python train.py --n_layer=12 --d_model=160 --n_head=5 --n_kv_head=5 --head_dim=32 --d_mlp=640 --vocab_size=4096 --activation="tanh_gelu" --norm="layernorm" --norm_place="pre" --norm_eps=1e-06 --positions="rope" --rope_base=10000.0 --rope_fraction=1.0 --qk_norm=false --attn_scale=0.177 --bias="all" --tie_embeddings=true --parallel_block=false --extras=["capped logits"] --init="uniform" --init_std_qkv=0.0534 --init_std_o=0.0 --init_std_up=0.0534 --init_std_down=0.0 --optimizer="adamw" --lr=0.00127 --beta1=0.9 --beta2=0.98 --weight_decay=0.043 --lr_head=0.00511 --grad_clip=2.0 --warmup_steps=403 --schedule="wsd" --decay_fraction=0.879 --decay_shape="linear" --final_lr_fraction=0.0 --batch_tokens=8192 --seq_len=768 --doc_mask=true --train_tokens=115100000 --steps=14051 --dataset="wikipedia_en"
Each number is 128 + 32 x the weight over its row's rms, rounded and kept within 0 to 255. Layers, rows and columns count from 0. Numbers have three digits each. The size before them is the row's rms in percent of the matrix's.

# layer 3 MLP down (transposed), 640x160, rms 0.0928, rows 339-505, columns 40-79
105:113085137050119212100128156117110128129078150114117136074141106143137081131144206130132124100088181172154143132151144105
105:102137079172134163111137136167158043104094114093202147107097180105150169182091090129137111146074126122133107165180126074
103:154140098200116103149118123125136137154134171130137111097139140137077126185123159158150188134154135132092088172120125061
088:142199153096126148161131115093074086136149143060115159143073215175088126128116129151116127120104146141113133091144102174
090:169122139130126088141155161191084052124139161058161145144154138090161100111046066060122153128161102105141080132138129124
096:092134084135127154113147159167106162101151146088121179116156085085143152130149115122145141183167100088044111203122104070
114:106165196085132129118049139084164117127045099104099060117112153125107132121190164190086160179122182148148187109174103113
085:122129153163140146117150119153095110156159199155133126159132110123105098120184167081133138108089108160102169182097106085
095:086128092114114071128125085158115163203114113139128139149069138115137161123091153143120107151149110115102141132140052127
097:100135126087134082166108112161127107135170205130216128115058157112106142159100171083166078143105091106091085142106065140
104:150169087152146187120084120124124082080158120110134098103061170164125100116149150064176080117150124117121107070186118119
098:149119135068125160103104085099154135125098161147204109132120163156158164176140171172101121096090145155071146099120120201
106:149124106112061162135095132120104153104083135104127157074123116136128151114175132124115178111077115124101082165155139199
089:101178109074101134147157208181169193170126157158148115114140101123077114112078142116158131110106129079112134101220125103
090:108147111181107109105093168122068062145125126106110147227112122107143112138132126122183134058186164152101144158100140143
089:161144118100104184148127114091114096136125151111105093083133141180143141079155120110163118156078082173186147074127168159
091:186187126102167081110106128178118080132123077129102098133116182106142107190150151115150126132116104107094123128099109083
120:129059108167113153129105154136162126134134172111129212131145080100072138142132111094180089111108161153075073110101108118
106:095122157149130174117104114105132134102130078138085123119120121081197123111099147105174155125147099128137166127191136142
092:154109149156157173148175080124070122139100131114123100146101159117143131132096166079091084143133115160090156132121144080
100:118142161185077158109130070114170128085129141144087140136124104032134135111134128101155120147198137181156131121110145121
094:125167161121129120143126143131169126092108151168062123128145096161119108086139145094124151107190170098129110166138157108
103:143134094129170113158166123207141113136104093140184118150160091198155210179095119083163089159166081095081081082103127075
100:151173209175148148159164134158090072135154117161141117119086136197081199140185157088145138134128089030105082113151190085
101:157117140124174115120131117081120140140170093114081177100102137110143137110093177134160144107119173124146162159130101118
086:132185139117153097183155134124115094148174175116158079138097038136071100065096133158091116146161146145132155151144128159
093:153122115109100119134080190118157131106123132131112098076138179164145184139122158134063109135138155097164104136130149137
093:064134152108156112125135176091123101128111097143179156121118197135132137149147137142169140147081119116114142128138124140
129:101210115148178112154130073110069107098075145165154145104094159122184144157143089112116114197132114109161201128139109110
127:111126127120150138138186113112110170106111210132121109181081108116176140135198167083103089136111100096079141088090104088
098:156088111157158194141149165112147160108139132093136156157142076094146132132090096142163165209127147144119101160096115127
092:107083132117142108119153132135119165137153117121160121157112100143103120156213113090140143107201140134095097156115076167
091:129175055173107103120164161100179079122101173063171122143117080158120114154127188067122108096100115114109138139167138081
095:093183162124096133098148078106125162130131142171114097105138135099107119089151114126153157134191211139136105168106203149
084:113127156100050132103075178156098120159133153131158135216122104122098144118152066170139110096176146067082105131142163094
091:141106103164089096131206199118114143140186109084167117158094133135117153067121155123130209118186146138140137066101084137
100:181132101153135084099070097129166046081126134122127119150163175087101159125168147068151121144074143121163106105126157125
088:152118089148158139138129055140074165235142086149116149121102142071088096114136142163124056135095116081124092097152116172
104:092117146111109156092140093094166132108117121139087119046054111046144152109138137103128124087153141106158167119147154131
100:172085115106152143141119087115153162144155113125145109053098137113165130149038179182156153122139127135110127114131159071
089:089106123140093113107106161145108123160169110142146163151113118150130158067171137154093117108100151130081126059119089128
119:066134161075144173105130106076151170119116130176122129102057073143130127099141143141130112126129115124157130144125131143
093:128093164115137094137151157163171116097100169132109135142122168135099106122136126153064112158142133154121113196165097150
094:139129156083201131162098134173129048155127182115088177125081138104157109130100182140095159136093154066071165161107095092
108:137110138161118106125072117235170112144154128179137110127115076131096107140136132122093131113187139094140058145161123110
087:190126184142121109128142158162104088175075120121124082103059117134135121129133160101075114094116117177155057136175115135
094:138104106194108208150143112115091061166165125154137079149103161112172139144149145126131126096137094116084181124131125103
097:137108133078059181136142176128129107183146087088189133104099161115120095104136105105109080129124063124098136092116091115
080:128140161062125172116107126082101168168142168132075087117054122148135149194154188147183135143100146104094182081129135126
095:184162201184116146121109213085140107107100117104117200087123177137128127136082173093119128135071140077156140135150118104
095:111069037189106107136153067199160172133138087152128107130162074107151142170122147119132083137110123076148070124169161134
110:159131099078138172175064121155173157163142155126120144065106135118069123144107200145160188095191129178162158144141081147
101:153109106137135125153101093133028114166122142149205147104083095077184190136151153100150077179111154091174122132140107123
087:149114138143139105150068155154121082118143111092147129116168114130155225098162171122104162145108144120110095134117121117
089:132134077157127122150150082103098135112148123149170142152160222102165110106161132144149090173169142096112149052124118126
086:169156087113083155133145124120150137101126183103176140066127144145141037115137112088104109070131151170100164129127070151
100:107086127108094106155110117116176159110139128158103135045136179150127118135134158117143175149141123159077086210116182121
099:161122143127172190086139132132100085139105148192110108130107112141137166117162119103127129143083158093134136117106108122
093:173144080106137138148192144089123146124114158136115123169119171138041131100176159142073097141137163078142129121135122123
105:120112116116143120138153115172151170122152157150148094168200038116140148166160151116167122173147111055131142145138125087
095:086188082147186095139144117121118132135095128161197120096113079120150093155094089159123160123102152081167129137126055080
104:114144140097147134115127150125131114071134147161144121087132104163093163124117164222068155143171128122037208145154167168
114:107080187080141103158108185161058109152089145170136154144112055126094132176132150184147110144217150178125127161111137109
091:154123113168132179157172158094130096142117117090085139094071127099112181123120173129153089096149077130085093127091134126
118:144175066097119138159136181160116154113131213107103164144159136156093108155058116182114115097120168152134111104125117145
090:117099116128090171118112141125126113134103118175167126119114166211107144157077113128110167127113153168133114132157117119
103:153193107119130117131157186167090107129068120161171120161115140132141147092103148122114119120062095128104130123163083152
091:109175098108161130162127158133093076068160114107088105106169163195091146093116186136115123169119149139129122078094121187
103:091156129139161139125127159127129107116119126159182089103095089188114101127143130116071126104160117168125142190117094118
115:080166174113126072111126150083146132091100104174105091111114116078133098111138118174151141130146160174113144138134144045
091:130145155116112172101130076034074136074105142162151138113157134201128100143176102145145199125125111122114114089157113140
099:086110110144162154119127186155110072161152093122171133118103113119121100138143126130157170140142109124098140096133038119
099:127117160131101165101142106199096115096138087116130109106131071101151157094140139060131089079103162098163133124132073132
126:152128148153087075113093090140136139128148142119153098129183123134110090148078142176128148091176046130102163115110118027
111:141162121114092106172084099193171146109168145118136142088156162108163112153122101084109095140202110153096121144174161098
083:088092152136144143055127131098069165114150114154167137110140146122131129102148096113109175080084104165086160064166121153
087:134200104177131058163135154102152078097143154117125176147128108155157095146141119115112108118096099087144121058103135090
079:070143118127130157160107097129072069140112159131083122150098137153084108093144123159145194131133103068073132187136124102
087:114099107148115110145130120172144104130164152142170105123128118135089084130103163169153160101112147074096179111105105070
109:154095136084159070139114131153096138051072159171179153098145103144172154113159087145160133169088142165099112149177137178
093:110121123102141161147169151209144096124144094149127129145137137093119207143158155104065160122090122172074130150147104126
087:083138156106193096160133169160126083216078114192175115109153072105142121155095139117087167105079098151160132095160153136
101:134208121142130127104115134103076151176123070080155169158151162130148132110151156132115083131171073103126172129111085143
100:106119105108172198077163150169104101147138102146184091155140080136128188124153149119150153183116102144099103136165127086
118:164155102167100112117132167127137129158084062105144105074079130205144133125092109100161119086143160165164100080139126116
093:115089095107111172145050168119110105139115082205093118173150124121095129158157150140143139162152179101112095129154197139
089:127139075142089105148103107089106150108155155123100134137078152119043152125199190134114125113094141151127175171077177143
098:166141092159099132095133125148187112140105174115122013117154066085168135144149111080074152184131142118156127111160129084
088:120139128130148163124117161197159083099129152068119132137175135110130135155063126117089085146105154154114140127104154098
082:087158115118088134127128147141124184115123191094168179130099080120141154175109155089127126124180156069149138069074083106
090:135122158078167137113169092129107131132156074092102097128126082135132128126118146143128148085093131118111072132188104134
097:140128135090140119097122134108146143111135140132080159122160108091147190146141160117084115076104136110097114057124074131
109:096092092139107163127104184132098129091100171182106113107102176154154092091172101085139116161164150167141099149069162147
102:126108124063156124154129150097115127072210101174119154137104110088149101129141161121145108071079156088128173115103118127
085:109145111098165099122127119149155108131166119089141148164156157150171154127093129134066122112114141139077128116095102190
097:158130154104083110162132140107113144148132128091027098109151147150100201133182226110193133089122109132128165142081118119
095:176120053139169105113150202178109144107113158193149130145150104158136117126135152113118141129132148167193042137144088157
102:141110128162122168131118132093111056119110107148112187089115133152178153134152077136091155138112136104088135170185079073
131:193142139127090139099066140099155140125162136148106103117107170105117101101139125116131171128151093143099160119168147046
088:074125136158152128125213105172171111134092124060103114166148149122184124157161081137142102107139109139115137088110094109
101:171129147138114158098165143096178108116160084172126126110162167104125169145224139111144114138145132081118094109147059128
138:076109157131100108157064088148126101096149132100140129162203095118128092079159087197109058128123169144109105141077139096
098:144113129153154103157122136124127117164143123153147094149090109124157127140106124104124105161091088080127137143099165145
082:136137124110086150115156133063083117129151134107146134148130115164180124086166052080147147128141121101140148113109168102
098:110136121135180136130108089137171154157132172151186145150117126113103141159153134116181068174136090103169139150062172134
101:184142146127103119170110157108154143160067136199104126085162153169113111095198168166132168059105069120119158154143211079
103:103141124128100130086154125097172152150208117108163169103217181118130119154178086135148159108146100077114166084083181159
098:161143074154131113168165144088118046201170145124153193065106117185157137113115144126157166127125112078134072046171093150
101:131123121132140057190177152119084052167152141148142134114104160112166143075136091133074110174111137147122172179184159141
102:130137107068128122127144201161072141138112143085139190143183065154079169142115160130164091119129074137122186113152159166
124:156110072127131096144069106138106101126149123138144123065101194114196212091171105114126178147109128118128135138133087093
089:084164132132164107090132151102121129086072078161150141110166184142151130120118112139133120162144134115123130151135085097
091:153133145118142150129119146088142107107096100089136097103178105061148185141141126095160158188109171127140158095081140145
115:112131122134156084126091169095161127143108063154142147087106206095112112098113115134104141120095159128121097164096141048
088:129090117106110123138123175133129136181143085097146129180071116153123116166095146084133129123138147157096141106116096050
096:115070119153159112130151135186152114135135163149103160159133140156179149126144112079067076156117143162106115142088132140
090:084135087141125145107187168141162063096122166100130131126113088125112170146157164082163147154097130129202136086103179119
088:089123110089170136131139147149151084089050121128168173126136158193116154082150159126125165122138174113122122128126121127
081:153159139197093109119081100150075112163160081150145107172107106113150138137129160129094124159158098150127127084108125120
088:129168110232128140142177129106091096119076144156103100167153122152119139130119126123124094178121085157218088098085173146
098:094151114084107108118142117146144108114144144136134142104173113158094131108163133117170157121141111142086156133082150174
105:154160163167122137136188132154088080146115155124110101200098069179126121135112127103116119121115124113156113101112070131
095:213100098111111110100105204091084140110159087129092179117092141178114085148181135108152080085143174161149167070175155125
102:108142119123113143176144147107064116108102168141131123079112134107165137123161115101106152096162059093105166141141133164
123:160110172110120138128150084152223132103125109143146125086143126120047138123169140126149151126144161141152126109201094113
099:128160168167175114103105155162179125195166149070145144158119202196088123099141146157116155125151095115144092138088119165
093:214082096156078134152131098136106126118127194110149112133136088093167078116169099088150118066102181147086171138160116126
099:147179061075129177131135191190129134152113114164121122105159067166140093122202119078164132150129112177085121106112052089
098:142174175153151134118147176157115124096122151103111128085140147143135078165149157169082107160127086094114106127109077112
092:036129152056130169053110138101172141212110134178115120138090162111117134188153138122117218059135128185119139141159119156
143:162149111107125135104139126112129159113127129192095096136161073039138167134095160158134146143157110165131129168108113138
098:082166142149127153137153126173105168077164195155131138106149133130161091103153142200130156062161106112157085143132093126
091:159126169099078138169136144110112125101112133098112092099121106109114111096162132132100089091129179083138179108159102089
096:167123166065139116122077107103137111113093105180106091194128137159108092074155133082139113119165109083122123098095124139
094:191108131156131118145122103182163179064184152101159057132153119147140119098118156105143141196141112040181113140072145136
085:077113110060142079177113114106102169121157187106131133146149122119175106116174191173125155112158093146193121112136070131
095:126085139138143150131112066137145172138094130147077155149094190093111166137146101130135139115179067127158133125077155115
121:117097137120126171167134089157172103156087070135072102120130182106151082075103123127070134109155117118146166109119119122
121:094172106114206129159190102064140110103078083123162108123117160098114115121121154115096098129161140101102151140146106110
143:062118134155061121117114055185124163178105129147126107100127138116169148150182156123134117149118173120148121140122108195
098:140109122175141090119133173145114190079183086135106136148114114076131197117033102101095092109173121141084102140099089121
098:081136153110147131145125133075123133080132120111139157079106134216141071157107164084119129129207135189075171115131181131
095:110144140125129154152117131114109118085093105153166118120114093124098158164126092146106106123092167143189130158134171156
100:034115147107109201132130139120124078093121133088192112093131139153113148111174110106113059163149159091135130112144151165
112:193147089154114103102181091117150108096118106125168114109126107025134185100112128105210156095155121161104142120133198111
103:059145148093136101102120124089142140184161192217107162147063183119109145073139089183204103123204134148143159104123135128
093:166134133123147176113123135172176159184196168086131181160102138088096090143103158102130127160086096163117128144137054141
109:125135118130136119085177127107080163086137091126115148129146070161135147170180178122094121107062086140119129082113156121
106:113194128134088145112117090133088092130122168086134128078142138116101129114133088039138120144151126162143111132143134164
092:102148097094138135137083081119118143150115122130155196067121140139102096092098112149152141191173129105220095104138140147
091:134086127138156130109161078183140163099113056147155155152076121139161120165140157100192137125159137061118095128155071148
098:162178098129148148173137144085109205178146140089145126113116138103056121087156101152135153105067109125182125129179102113
096:107149149122187133089097148095136134141119169168094155149128134168163074138136097120124162106146133170077163166112158086
118:155133090220147144137070116133117122163140093185156115082123157102087186126154087078134102092131126140124034133192078123
093:140116075095135136133077126086092135119210159133200119076078130179119121038128124133128108129109138121175202120132137117
129:121100132071121112136113129117172153122135160150096155148142127097130115128112175171112135126197161148150109144106114082
095:156067097157094157139122128147126144159157155116101118170061120126129135121155136119035165143134106165114133071132107142
108:093182170098142137061116044134168167119100153145116098117129165062097091107126097108158122125155166115177126140081122115
111:082142142148131159070129094113179176093085125152096129116082153088105111089083120138139125123178150153164128168119168122
096:063181097174188176110122127171092117127118161124149130159124165161094204117122116144120150142162100145125121042089039135
095:111148111136108177151127125135155105107117125084183125131056078143118129087215103118158092147110161171134102090118181166
091:149107120125109109085136132115088194085129164108163096131116126126147141105093138072155113121167141102101138122113111136
095:113161124094117109078112168146183077139111138099188097145075069122141151083124163125133157085157222099125145124111175143
120:107127115105114118120134100068155149151137175168145112140099146038153146120175063136153123146166143125149157105111113080
121:120125082137124125101145096113160154114123088110097138121169093130118089124127143124202075141097134190165134102062156162
082:112096200100066070147120132120100126139124145167125098115103188183126203142190184148159112127100108161079151173110125158
096:180113033123143101142112158125086154161155171139097148152142098136175147120115130123114175118143071139113088101108138118
# layer 3 MLP up, 640x160, rms 0.109, rows 340-506, columns 40-79
107:130120124146102139079139116165148152173157139139158146080153118101102101131103109179096150175141126141094099180160150117
107:178170154126130150137112115124111103061060107118084090122162113080168089109127142158169201123126131196096106209086152148
093:118080088113160153158106147162148139064113135210121104164095129135123088117123157133163097158162108071124150132202117112
093:125121144108135109073110094122124118170136153112112094072143062128111056106119148148120162115193166129091155180100149068
099:100086154113144123184078151145153205159171104165088100196151086136064118088141118156098181149155152184160159151077131127
108:066128121144129095144134049110198111117070095118176104126122087183118141112122128182089093128106126129176118144143094109
093:129147161097110098102171064115117120145126203160168148104138127122138113143140130125046100124099130155119172146092128197
102:090130175079087147136126132118130147114164137146059125152154148107066155104092105118103159128136099129087134119134159104
099:094118123155131134094080167125178183129146151132106147070097157106122152156119108124172203102120113135117172156103175134
106:108179190136130112095136107098153109110144113128149073132116159170180069140157112116147090163173133122122110137047087156
100:077122155144154120133141135156190121135089120147137163089144135133143147131146117140125139141129116116147099103092101149
109:150144128136146125166113113135170153137139155150089166123135147119178135117148124137085159123143024101098189117141118108
093:135114134149197135120073103089127100067141152139131170098154131124133112063114089117117144136171138121186109160130143184
098:129132177086125156131129146105125177157144128179097107094029108141107107099132133133087133101169117110166127123131126130
101:110160130107143080107099176133119176116159141125160105100142108154092110138090129148135093127091143170129133141056148146
101:115151142123164193130122088094158101103201121116158073131153132130109105090175139125152077164147103096125128114180196128
113:149136143142174157072105076069110157129115197182062138100034049135117074146091158204149117100135148088152128149129144156
104:070099150153111148141159120135112145116115150150117162161136134176103139058107132168147118162129099156116157155152089120
099:120120143100080157089114143120130156149087125122107135072094168095188094148129080142133194129092123143116114118181124123
086:088105114157060120125167103110166122105125115158125164134113160104146104099108056134108122115173077145177109109125160137
102:125139117147100134151186159124138117123100138151161095090142147148150161038129115126093133119111153152157196117109112137
113:103100104113134145145039120111142141132136156139159130098138179115079108033080081127115143145120159166127179177156137152
096:107198182141114174083145140085090137109098134140096159095125128120111122116096107139125128145136122139097064166118120131
104:154181104073176121091169119137101105078131115149136079113168109059159072087130105136079078160146056126168147137132214164
093:098132127077118177130078128165145119097089076164196093087122164115121163097134117108104141100122116084167159124191189123
096:096092126087136114106154088075110195165143178158067119124095111126158130152116125135141225103126139118115191125094116178
094:150194131150140125171131109153105111072059123110158103085155206078168140072169110132143157132156160153093156177117096139
111:147137135123139166105191103093088120080128097150121175131099128095201078145111137180113116127142096127157122176090139083
122:119145153055125139165153147113126155065087180180080128098056105161113135072101180108160143085129124131132139173118105146
100:176099135121097127135149115152094168158129103169122088070173124162145116074119119128112140060122106162123088158067159167
100:155114147106147140191089130129125175140073096110123124139135109095158074128126116110095145194161158176135082132118180070
097:126176098144105143090139144088082147148173131083140125048132133075123152095161127189141124099167141087142119120157077107
085:073096184108096133127123104117141148155142153222125133119072141116136138163106122176094203136127128163101176125088078156
084:055114135100142128113116156141132236141144165125012146080078147113117156145042107131116101088146113175164179113071121129
098:129136096137110149108133135103145142172121136134133097087113125151140102075104084180157102171146067103184138109124138161
100:125148174142134141073123067094115089098115130179140161060117162157096110129143137172146108102139163102123065122122077124
094:127125179120108172110170106079136170078153135138092148085157123137122128139140139089169132126172151137085145102082167117
081:089103105161075149087156090114093157132136168139051119090067140100103120095099117150129128106158121114087173115124198101
101:138145153170112131157077122127168095154071124147157152101133128136111144123168135131109135165125141132175116177114095161
099:110160154096134155089070131155157106081166115115113135152121121076110123121122092162155121184146112179131111133136118140
089:094142152141107192068160099152154168109105114235146119149090105127096157145134149142083112173126158116161182144096113126
103:121139113153084095095083117153159109180110117136109193066145095140151149115154085142163121124122152087188135108183166189
096:104073151143118143159118138137134161119148102111115112079142065157150066137162046185140150123126120160161119146137151102
107:104115176097152136135062138144106195096136134159089080140165136102185099113136135108106229209107077117156116169076118131
087:115132142140094180105102045132157108113157143145128111146101160075062079157080065143159075117146130101135097120147125177
099:085125126154145120093110047121164121109060079161130149108172133096118170092115110146160138177093142153142155192154129110
101:157152154110019135110109066142092185117148100148131104184076099110141091139108177174184124138161126136163059135114103124
085:104164139089154176059159097129122106091138138127166114134127146102154140097177076126097101110162159100111113167140128155
102:116136212066088151085134138118155112063071150108119110140137177135144126160072093170102120131156111156131087159100136110
103:161120106135100146113117099138121144085177116186102156122149082097155067111124158114142092139132100219161138123118177129
099:116170118104190130112155105087160136090128117133047154138067081094151154103097146104177056144136100109162155118108108098
098:143168144113113176078094130153160094147071156145129157132098155118132082142121131192185132155119111109165115123116115153
086:076090181107096127173085113104081130163145140178073116148091136112091126102144153126134125165160126103148165135063070163
095:090123117133130089058090129108130163123140169095112121145156120138123104134112044139117110094130165192171114176132151187
091:162130153090121148107144116082100152128075163182083070128127140090183123162100129131138110106174128120155172144147177094
105:136094170150121150118112104142148187153125114132068136140113174164103141120089148145116209124156073092127169112165144070
098:144110171069104162083141138132093166078144143142155076081159136090124101130157099148127151140152085142179084125090099147
099:119182149125174177147113083136154104144048105124112087145145143089169110120119050136164117132110071071132084155150160164
104:102081127153154174132140060132132152105109118135143155112150117115134097133135117179207142098144161188109134172153184147
094:100113132102141135174041171093112190108078086172114127099123074119159134121147126201174158109155070118151122145129135099
105:089118128111090119115120102117152197083149124140073122139125124059123133133095153185167116165189114143119093114068101100
110:099109121113150156098095115141137115169072142115116123134134125122097136144064107111126121181127106178135110197101132137
101:121084141132145155165127126106107207094152167204117161149069095155111103112143128116130183150148108103142164107107135132
104:140165137029131124206131155074109171126108092184074124114100064107114138143168123116117103147170104102141153132125121164
093:134174159123101141142089135140115097154102172168129110095134170139166131142111066123155109175109115060169099137145140160
101:157119131099128159127141115120139144123067100148113081109114092111107156132107158125154097150128084094165145202081108160
093:154145111106131145054187091145124134078136104114067113086154108098148144127159089153127142241199106165122143175118105081
106:121178117100138140132160078073162143087068093160120148118089130115095074165113093154159082150201141145135069132153135098
090:104099191099139156119112144107134173123080196169101115140076140127102133140086093167137151080136128152111142142101096143
098:073191145152108155169100110181174107144117180137080152142109161148069118066102131113176124123124128140123126172163164102
111:123113135086142108101146119127168128148068138152137108100142123140136142092138051150148098168094110184140073121143138121
096:099120130132079119104183083159100161189055154130090088103126129109148111094139191141129071186145135116126162158157142103
116:134153123097097120086090067071157162080104112115109136152145110144117132145112037158121108105124172198177107145151210076
103:148191157091144090127152141122149117078137079152099137159155133133149147114096138136109156203134098128143118183151168090
093:100165134092061155105139097134124168122105183137111072073126148110144100118074124137131103128123025115123119083109128160
089:094140151180154123099120091108119147186148142144112126138157158131164094134138051167173175164113106169089145147113111158
090:143105144118085138089083152111112109165120112155142153124110128098144148105145106115115083117102104154195139203151130165
094:116145134128176102129108103128154121128109132172092149108061172116081141115122160142142086135133155119137113114122145195
105:124120168095113129120162104048121132087161145151145056124138100108187037091131116218102193152206137122121111136104108127
096:135157107170121088138090090109202137176115123195148095160155156131118112110134127159132102157135190062171152181154128108
094:162145134107107113103099122106104157125126135146172083105141144112135070165129046171166154157174078142150107114117084111
105:148174136063101161111114135171110152081092119150069103134126152096147063131143095143108156174149135129091152111130188141
100:091128143088077142175071146127144228132141134205127126124066122115115103102095124187134139137164099098154139122138144164
108:124135160052183188148142139089188161101041157159114170087103093099114131156068155118132140071107121162162118137154143116
102:078108170080132116148111094163146113085131120102089090128175083111058107075165099164120066177171127118107103129133201114
096:119146147095115154175152154084099122146104146128157107076167041155099120089147089130115161132104167167146082211171081103
105:135156098143170127057111088073150117056089189138127176093131144109107139102074114146158179153159102149145112159165190114
092:106125176130139183144115115116156108102111117145086134136114140150162120170139106155131130148124134127131117130053106169
093:160139137119148102029143114144134152146134178121130110145156107139115098163059117113120128195105051135133080085054165182
095:137173169157146096102142077091152102080118114131128162093157137142129166132168151147146091151162123146101131153121190130
095:112082101083115133067137081144151110130147170114153143053150122146144117114095026154146119146107090109166174170178111092
105:120129121137150108102102114084132153137079142181148061170073119072093105128069134138104118169123173119184111164101139122
100:127164142162120141160107137130141129187089084134123095153145107131123121141083106178152123155144122150182156119061136122
091:101107160148075147101083099126145117162140135180100146177137171129105116151093126099117138113131131102153119145185076115
098:104147112174126133146161072116142131174140124136125134153137138109130138156132113109094155200157117145148179082124144075
092:099080158173168136138083112116166197132088137194161096125059154131108133142125130094092152123170147124114160104119125133
103:121135182119157113113127120125123116113151148146167144068148170186114160089159115160130128116154093148162150120135142107
096:105165165157093100105087109117160104084151142178110179139111173136124152097124085115164134158176106168108086105129120102
098:152135129135124094150087101014127154119162135125164117145121136131139082175141145121084100103177082152134046115163126115
102:114141141135099214133105108126135120095105133152162122155086148110173075173116068098179146145149112149136119147075170120
100:097105162107078148120119147150166197110114161129104099141113142134120169117150127147121100091116086165099191118125125141
100:097134152130086090150110103114127155153111103114105094100062140122123130136102124156115129136144071143151118102157077148
090:114125139146083112072092095138100119150078119127120134109123159111187171112126157100104193086129117183171155196152114170
091:086133120085116150118125129078209118139114165155129131082091138139105108127119148106132100137115156104170105124101179171
100:141140159153133125124150118103127140063175134131110143088156130133113137085141137133110127160181093071099137140124151088
105:118132106066171111145133136124165185105103100184146082084088126114107076160117086194064148130118070132204104129190138105
092:108128155072137117097127067152126130135114138125155083136182132128128073112154111102077056187170142175153123193103137123
104:108097147124124155097150134091086125119082163193076147078018099128158131119139151163151182105156129119148111076122127157
105:144130141042136166148091125136166114138125140156180130118081112105078016121102125167157124125151098131207080119162177156
103:119133168161148150121138087093134141138122122175132128145150156129110160129092135140120073086128188179155178150109160138
100:090159143145113109139078146109149114152147120150051132181110119040113142083097150121100104182120090138131192128130122175
095:089137156057060178136151153116170183125149138141067097144142074144049124144066137125168116122115135110134132129065141132
114:078165190112092154170126101127093135168114103175127122144164130188120125107048111140148164134148150143168086109040112096
091:157170149156136183104160146127141140158171134127085087093124044153069138063125168163162152113133114096157109177137141150
100:130111134148177118151085123129114173127131185137136081142065099145107174042121149130147138169102187141128109118095102182
096:117159184149085139125084095124124117151135128110153072125114179151154053151159132158150060206149133186135103187125165094
091:158209136064110100163177097155122098118106159152105100069112129141120153061169118171083165180122127087179104159170151176
095:027111135106127185088134064096142107076135145134116092036101159096120088121127150133195128115099173162135148100139081129
092:161097148160172108124171138072128254117155109150077092160110090147085072113111143140166137102188117175131153112060140149
104:159116178089112177165084150135136155116050069201120135124044133136094096127087135116142127150154158120196107161103149131
111:086140124143124202140132126116140109138129126148148160060067140148118118055130159175167128092174049107183140099171122076
100:117098179136122163072128096147127140125141155144142108157156090138081108110127178187161178141170189127122076158154145177
102:085123127050150145123140154045103167083133147130101100132130104126142111133148126143186160174150137096143158138121099097
107:112150130094149204108145089083148104120074180160164151143137112051120095161149128185089118128169152143181107194163147164
100:094129155112097109053064175049189106105105092161113146121130144125105127119086100141113105151132152191214104119101113119
097:104158167100166127166111147101137135129094163114041187156049103157145132083061152134148170155139128114155144130134129167
105:070115169122136134080096120156168161117143156155120042148138142106135115082130134132137140189128121148070112207100097160
102:173119117113152140087150093075123120057161109166084131114122096090155081197146172184132095141148069119182136146149177127
097:070099123157148150128063119099166133168152128148100115180103075121125098104104094165230141133120173106148126196100114079
094:134096165103119191119120146130130152159147139227096116095092160109139124083107151157110127198133133112177139131194119159
100:121125110094153197027094116115141073148114113145141154157112159077129160098116063147127133146140173155190102127173171107
096:137157148120131141160108164141140159103110156132095173168097132093138137118125076129143143114159079075122078122080131126
101:090125124147123107122072107117142156150159171132182165050130110152077143138106104203148145126153138178176158170169136118
100:135114104140089178109151086162148155150130113154115193158143136084195127108124139099165138125149096117160170103141128079
095:117187106071071141106077125124194118105061104128141077141139173103146142128090068114123108131150086145192076186138141122
099:083112142143129137132189115068177156113104096102163100139106108084153132177162133133112070106180116096164156173117130126
114:172179147117037110115144108140110119179121131149099126122136107112113039124112128159109131115135135115166081110114155161
110:081168144105166161164139083105137105075110148172139125169089119066136050142121134157182095196153120064182125147155133133
115:043089122104133137098128086166178168146111167134078075089133196136122097112099117156138161165141157175108152145078084115
108:093175103110071150149074101096108156174132093150133104101101147067149064153086118162130105134131159124152106116082126107
103:095134170044156138073081133122088127143164196136125152106123089125124051109111149092104143161125130080123116193130146136
096:114136090118120107065134099116164117148127111114133138076135132098113140142120092161100138096133151175143123123117128107
104:107192134051115166148164140074113124049112136190164107136091084099089102139111147137130132096115140054154082164166123127
109:123090120100110134096141124133206122117118134097145149119138120084049145099139085168157144100146119147126097149161185099
090:093130176129114154130142059108122150126119149183088147152122104102101115136053109161172132121133098089176096079072128149
104:129136187090104130134167133070150111171164151145086122117126127103093152128133097123115215123124082173133180088112123187
105:115131119206138138110048078078144121155110150170118167055145135147099089115171114161152031085161176106127166205173155135
111:125116135137163141157110099122090127053112133170102160094144124132155147044117116171154145154149172204117131119135160109
100:086125130090048149094064131157129113147113116132147109187124101080112106111088147149101128225084083197124117113093152144
093:086137122098154159063066102141103119168146127109132120098165147139117107061165050149103110135153108167184114148158141147
101:155189122104168169119059119064176142166114110133125175081063154125105150127120101157153137112140151098187156193130138119
101:116135160102163126112179097113138109150131137148110116107141088105154121150153079143097071154117114078174072134148101156
113:093194155108109147137081110117120139117145142133102094084132161111124107107118137167169141207147109095134056185094062106
091:158174150129151135160114161118119162097144138155136091085070123078150095151128172168206094171161087102086154134087093098
095:123140170125088120133086107150130156107098169148076093102141185128068082139089165140179132111152103173092123124118131159
105:129125164112148110096144157118132170090131098163089129138096069117120142166100140112180110128110093163166070103037157206
085:056114141094121182108102106145122159155158173166094149079096190104082117133082105126140166153173145138111124130107093140
090:082161137073093121125097146102121192103062144166071069125069146125150162099059084114118147082193112146123135129068108178
100:095171165096151136087134118152148121085148175112137124174118087127068149063122129113143173187127126146135105175109153090
099:111115132077113107131104107150173160137123112111079085113148161121069114121056164133157143151131143130112149156074115118
092:150087150081120147120174092122089162160054161170120129092124123105034151160116151121094137086129124141110124160095157115
100:129111104078160148098061097127132109097146101130121126136163154119122094141136127166128101188131144137171152126147172116
092:083129204148095137121183107148199142149124161136118157136095159141088091114135134153120165127137106156140101095099110123
109:136198116112154122053166102167122133086076158135109155111107068080158061120159117124134161137096087168145118133076176191
083:114161134147124143129120112132103094163103116104096108077141133111131130082095056125149115174163136162187175087067110171
100:092125189109079115127128091132113125128141070146183080098154123136176082110175145121151086183106110136149115188080101101
097:114099108092084172109044125144179136130141123152158160051137110135085138113139159111173169101114138172088145192099177121